Weights of a small GPT-style language model, trained from scratch on English Wikipedia.
Architecture: RMSNorm before each block, rotary positions, no biases in attention or MLP, untied embeddings, normalized queries and keys.
Each number is 200 + 40 x the weight over the matrix's rms, rounded and kept within 0 to 999. Layers, rows and columns count from 0.

# layer 5 attention query, 128x128, rms 0.402, rows 51-101, columns 64-127
197,205,149,182,283,241,147,182,227,174,178,189,169,202,233,147,217,228,154,243,146,160,195,253,191,214,202,131,267,269,231,179,200,228,262,170,154,73,184,241,212,206,212,154,181,277,141,204,151,238,189,163,106,165,194,123,130,199,250,226,147,181,144,217
240,173,135,243,226,145,124,158,155,237,221,163,209,199,198,187,150,257,160,209,199,183,214,172,265,205,242,209,167,209,148,230,240,179,198,197,230,161,202,266,119,169,194,156,216,207,193,189,182,204,201,274,192,156,233,270,218,216,211,177,229,172,186,206
220,215,220,248,197,173,232,185,91,160,246,228,227,252,190,309,248,140,216,236,230,155,185,163,211,242,221,238,180,190,235,225,261,205,192,176,153,133,248,184,154,237,167,203,277,268,257,220,284,173,164,175,225,187,199,216,235,275,182,192,187,107,234,171
233,194,178,147,221,209,116,149,189,224,264,214,260,146,234,134,291,132,296,175,237,123,172,166,191,222,313,238,222,247,260,171,165,129,220,203,209,268,178,185,209,184,161,292,302,266,185,241,182,253,173,265,174,187,244,130,162,180,119,203,145,162,147,253
187,243,161,209,121,274,157,141,125,224,228,221,234,184,164,183,201,142,201,176,160,221,207,257,149,178,231,218,156,235,252,249,221,236,152,250,221,200,202,291,158,134,203,273,145,169,210,220,204,155,220,239,182,209,179,249,137,193,163,191,158,132,197,287
207,200,226,139,181,190,217,118,218,183,164,147,172,206,237,157,210,207,225,203,227,178,194,133,134,213,266,228,167,185,169,141,216,204,251,192,179,227,151,201,227,174,202,216,177,188,190,139,192,208,189,231,181,158,175,220,250,218,183,298,224,192,217,212
239,157,148,218,207,195,262,214,178,252,106,126,203,96,141,235,233,183,184,162,150,241,209,202,202,188,275,190,215,217,243,250,158,134,213,185,264,121,133,210,202,206,196,228,219,155,149,146,153,185,184,163,258,216,282,115,256,150,202,150,259,120,223,145
253,128,284,173,208,129,337,248,197,143,226,255,211,283,217,151,196,147,189,225,240,190,84,232,224,245,179,162,235,190,111,208,118,171,221,149,194,182,151,160,138,176,203,112,127,189,233,235,322,138,164,235,254,244,198,318,259,237,144,166,212,229,182,214
211,205,219,215,174,154,174,200,256,194,196,273,209,209,249,144,217,182,222,203,136,231,192,153,293,231,247,176,148,233,140,201,150,164,184,185,307,165,199,262,223,201,207,262,186,255,168,177,163,187,201,197,265,270,236,133,226,159,130,173,210,195,301,207
208,180,228,188,263,194,151,214,139,243,250,245,259,192,88,173,176,209,196,138,166,202,201,230,252,306,262,191,171,212,165,194,223,211,208,122,149,154,153,200,174,223,221,207,169,166,282,225,254,246,138,270,161,170,182,66,114,220,174,318,251,169,144,219
194,245,121,236,236,250,238,150,221,148,257,207,190,294,212,253,215,229,179,275,207,213,161,166,164,222,182,221,244,208,190,150,228,169,231,135,199,151,244,175,222,85,240,232,195,226,223,239,151,260,211,164,157,145,186,166,268,207,228,252,241,148,247,138
148,248,143,171,215,317,172,205,129,206,171,152,205,126,190,188,194,271,162,189,180,220,210,217,202,210,199,164,206,171,208,249,179,251,185,198,234,222,135,197,201,222,141,192,290,250,257,152,186,225,188,172,191,206,187,225,206,174,206,175,298,217,177,223
183,196,213,251,234,139,226,199,256,290,243,118,233,199,255,203,239,200,189,155,193,237,237,146,258,203,161,233,200,224,225,228,187,202,245,263,107,202,182,174,234,204,195,177,227,224,205,208,197,231,100,275,207,186,90,207,217,232,186,192,200,198,164,194
199,240,187,243,216,174,190,229,228,205,228,176,193,227,192,201,226,192,149,220,252,185,153,191,196,176,205,203,166,206,186,187,146,212,193,206,170,251,257,154,179,172,171,225,187,236,226,210,193,278,207,184,191,183,157,216,184,187,208,213,233,174,206,203
170,127,189,189,211,214,234,209,165,240,169,177,169,143,229,186,198,232,198,179,161,223,214,215,175,176,168,223,167,185,129,218,165,226,194,202,221,212,146,200,189,214,196,182,276,209,177,231,206,213,209,206,193,194,233,199,186,150,222,200,225,232,187,160
235,209,210,206,197,149,222,253,147,233,163,255,192,220,214,204,194,186,202,183,235,238,225,209,200,149,220,199,174,212,230,199,201,214,159,170,166,208,207,195,214,159,202,243,263,130,163,196,199,202,182,171,195,169,241,197,223,148,166,156,186,245,205,181
202,144,158,192,246,164,217,187,212,268,203,280,233,147,192,232,234,178,226,229,151,211,253,237,148,181,181,144,230,239,209,163,169,236,165,252,273,192,127,164,279,242,173,208,216,201,219,220,248,180,165,230,256,197,200,201,295,233,177,132,168,216,218,233
199,210,173,209,256,216,193,198,187,240,263,236,215,243,218,196,98,221,109,176,195,249,245,201,251,141,202,237,147,215,176,200,233,177,224,192,210,220,166,146,206,229,186,148,285,168,126,204,175,236,206,208,183,257,168,155,230,206,235,186,196,240,190,198
171,190,257,209,211,207,209,197,211,192,156,210,187,192,209,142,146,185,189,170,158,275,284,221,224,175,147,224,237,163,201,207,244,178,275,188,222,123,174,211,208,213,177,136,174,201,220,195,158,142,204,176,206,206,166,192,195,169,230,174,198,240,176,173
206,205,168,265,228,208,189,227,234,216,206,157,154,180,180,255,234,190,258,238,196,216,186,177,171,247,198,202,181,179,152,191,209,157,267,153,178,274,247,194,187,160,234,255,180,204,229,181,212,253,219,172,204,161,177,253,185,186,145,145,188,139,257,190
125,175,180,220,208,195,222,216,233,137,206,215,187,188,272,124,204,285,195,212,195,201,241,173,233,200,201,216,239,210,163,252,199,226,220,173,179,245,179,175,139,220,186,210,183,207,184,186,186,193,184,172,181,244,166,194,186,148,181,184,220,175,167,256
273,222,259,200,184,245,231,144,147,169,161,215,190,204,209,205,169,191,284,166,225,204,162,112,192,234,184,248,194,225,227,196,246,267,148,175,171,143,259,197,237,164,226,221,203,187,100,165,241,308,160,195,182,258,182,297,256,171,212,186,202,187,92,210
91,165,100,182,190,231,201,168,153,226,266,222,216,204,237,155,135,197,165,216,204,277,201,260,221,209,150,218,199,187,209,224,226,167,251,117,195,113,287,291,243,208,152,199,239,264,186,221,104,201,197,226,210,184,145,132,129,265,212,186,156,204,183,206
125,191,225,141,165,120,204,220,202,168,221,202,199,209,208,280,151,227,194,265,208,270,269,248,169,177,165,206,249,212,197,226,141,175,164,150,106,191,140,171,232,195,159,255,159,190,265,234,272,180,229,217,275,207,189,298,234,169,186,194,174,192,208,228
277,183,216,122,219,178,311,116,175,252,193,169,233,163,187,314,281,148,202,268,239,230,46,261,184,153,269,247,189,180,237,265,172,240,257,153,221,226,181,211,223,124,185,211,140,203,233,214,102,213,167,95,149,207,197,183,198,224,204,199,294,199,120,182
133,296,210,213,220,237,112,165,90,135,242,202,251,195,270,122,232,193,199,201,218,233,216,218,256,193,276,115,245,210,204,188,280,162,237,234,211,180,186,210,207,197,191,166,132,281,136,192,160,260,240,186,113,238,219,80,101,163,164,128,178,228,138,258
235,188,195,164,190,188,240,248,277,153,227,269,207,175,172,215,251,204,192,302,200,151,202,198,183,183,200,248,178,266,254,257,115,182,199,216,134,187,211,194,279,165,214,171,152,247,194,202,204,239,259,205,179,238,227,196,246,249,179,200,225,219,208,217
140,174,241,208,172,157,278,224,178,203,182,226,202,221,260,239,168,176,119,214,169,256,268,210,248,134,104,227,236,258,216,221,178,272,214,208,187,227,195,176,140,278,175,252,185,210,241,184,227,193,168,239,251,238,174,210,157,169,218,227,253,172,239,154
220,217,195,197,148,184,123,208,190,253,247,199,213,162,176,187,128,166,237,133,204,200,251,169,219,119,218,202,214,139,199,235,247,161,203,222,276,115,187,284,176,237,213,198,210,177,174,161,205,219,177,155,224,206,170,234,135,167,268,189,181,145,171,156
215,206,201,215,207,228,225,228,181,162,260,142,214,167,175,137,256,191,225,229,258,172,193,213,206,188,215,178,292,173,157,192,226,174,198,208,181,148,204,171,209,183,145,193,240,146,150,154,204,227,247,252,116,172,189,179,192,154,219,189,136,204,172,220
222,165,310,185,184,193,230,231,179,232,232,193,223,216,158,186,219,238,181,199,185,222,177,195,204,222,183,220,229,252,162,128,211,222,192,184,236,169,232,186,207,217,192,239,191,215,237,165,222,199,191,200,206,145,189,227,277,301,210,217,254,171,232,134
200,257,213,234,191,212,163,131,189,213,112,201,175,218,219,133,201,207,242,202,177,109,239,160,217,244,132,218,235,194,270,203,201,188,158,178,238,180,208,125,223,193,186,225,146,191,300,147,231,239,204,168,224,240,97,227,221,253,209,224,180,223,143,228
198,223,227,148,140,210,278,254,223,183,146,138,239,150,161,209,206,207,224,180,202,188,188,209,200,162,160,211,232,189,213,231,231,126,270,153,271,184,237,181,191,209,240,179,202,196,224,258,188,131,217,190,159,139,188,190,153,171,264,176,214,162,208,182
143,221,185,220,249,228,159,302,220,160,287,170,219,266,176,157,125,186,235,189,187,217,199,158,258,242,176,237,174,138,235,236,188,223,190,251,143,197,185,241,184,217,212,141,226,253,225,191,172,192,157,114,153,185,186,157,228,152,186,192,200,180,158,176
177,213,234,144,169,187,213,238,150,188,248,197,210,165,149,202,139,126,193,207,197,230,173,149,171,168,147,102,254,197,194,147,154,178,175,212,228,156,190,220,221,229,213,237,271,176,251,220,234,181,219,199,213,179,136,232,229,215,176,241,236,193,262,189
176,231,192,230,189,285,237,265,208,260,239,172,81,162,206,142,159,227,207,199,238,207,240,233,200,186,194,231,218,218,212,272,172,204,253,168,199,140,177,243,199,214,255,192,208,209,251,150,175,239,153,209,176,197,201,168,221,218,186,207,177,103,203,169
148,172,183,232,141,229,217,235,271,182,139,180,189,188,149,210,190,216,227,152,195,212,230,184,254,180,129,170,196,259,168,241,217,171,179,253,244,170,164,227,159,174,202,188,184,202,226,224,207,226,256,248,171,206,108,236,244,116,161,186,263,141,209,183
219,203,206,184,223,206,211,194,187,215,182,203,259,162,192,229,204,219,231,163,178,236,253,174,260,260,178,182,167,188,178,223,200,199,215,207,226,268,165,114,188,212,166,244,185,275,162,190,180,187,162,223,225,225,219,173,199,190,199,147,219,237,251,204
133,222,172,247,231,157,212,210,249,191,214,154,228,216,222,196,182,183,185,224,186,166,153,166,175,163,234,179,216,148,168,212,175,234,224,161,191,198,256,266,199,130,213,266,142,140,169,152,173,277,252,243,163,197,186,242,199,225,261,236,130,163,223,153
215,171,256,303,130,214,247,152,268,262,231,227,217,146,186,187,174,275,187,234,205,213,162,211,117,166,218,153,206,152,196,194,113,164,191,243,250,210,154,175,261,210,193,254,219,253,245,309,199,238,180,216,202,223,177,208,237,223,154,144,264,168,168,196
221,217,245,196,172,175,180,156,199,221,168,203,237,206,214,236,134,158,132,149,181,228,185,164,198,195,197,152,179,176,210,152,182,181,198,204,201,179,195,145,207,209,238,94,232,228,181,217,223,241,259,191,251,178,207,225,238,264,148,248,184,204,204,157
254,150,265,155,236,251,189,182,133,248,218,211,166,250,193,157,242,163,242,196,219,210,211,223,234,238,238,168,233,200,203,251,204,204,179,221,169,176,261,187,123,207,175,198,213,272,186,167,233,197,177,187,222,206,107,230,210,163,198,131,166,200,185,166
207,230,157,179,243,173,161,185,177,190,253,224,241,285,203,231,247,201,251,184,221,140,182,192,149,208,243,193,150,183,223,159,193,159,199,203,132,235,182,243,162,217,225,232,238,215,150,227,245,226,222,142,124,182,246,135,189,182,252,233,171,214,136,203
170,285,183,272,261,220,155,212,147,171,255,225,219,279,206,182,120,218,196,171,160,199,251,215,173,188,264,214,211,190,177,165,238,218,200,222,181,204,164,222,183,187,163,165,194,155,146,229,153,161,145,215,185,249,224,174,126,180,209,186,90,209,275,204
232,144,230,168,159,224,182,189,188,179,194,173,192,269,217,144,212,197,161,153,177,205,177,287,147,209,203,150,244,209,234,204,191,188,185,129,226,210,143,209,218,157,98,176,228,188,166,205,219,189,227,261,238,172,186,175,185,200,261,192,231,206,108,216
240,213,199,173,227,123,232,217,197,145,245,201,191,231,190,186,222,170,170,179,194,194,201,208,187,213,198,248,210,205,187,267,223,209,214,187,191,256,214,214,219,150,192,186,151,198,175,215,295,154,192,226,168,232,199,265,217,126,192,104,216,198,278,192
182,197,194,221,244,229,181,211,179,220,209,197,210,168,221,163,164,191,169,198,165,222,207,202,188,228,193,184,160,237,206,95,172,214,133,240,203,154,175,161,154,200,193,184,198,197,173,183,183,169,161,231,217,201,241,145,180,206,229,268,170,222,164,163
159,251,133,277,244,193,144,297,185,196,243,245,195,207,226,165,180,182,82,212,174,182,197,228,231,150,235,115,204,218,139,163,193,175,147,230,189,205,219,105,85,208,257,206,183,188,228,126,256,266,165,311,223,186,163,164,253,221,274,267,132,237,229,220
137,203,254,201,133,169,174,204,216,236,204,167,261,242,139,148,157,196,222,231,305,203,218,265,261,288,186,171,137,173,228,156,198,253,241,129,295,285,250,188,234,232,181,196,138,208,145,271,238,199,186,180,133,141,233,169,180,201,209,277,242,112,125,204
240,197,223,246,238,196,193,223,109,226,217,219,208,207,283,191,183,185,251,205,124,178,249,180,163,261,254,172,213,179,254,192,215,251,160,191,309,176,179,186,186,262,217,231,221,273,197,181,202,213,211,217,139,257,259,207,218,185,200,278,235,229,195,127
165,198,190,234,192,248,218,197,202,196,168,163,211,151,233,178,179,218,186,207,197,215,183,187,174,235,174,202,184,192,222,202,163,247,165,183,232,116,172,177,211,228,198,170,217,235,247,206,89,227,203,186,186,199,183,126,181,199,210,226,222,206,146,161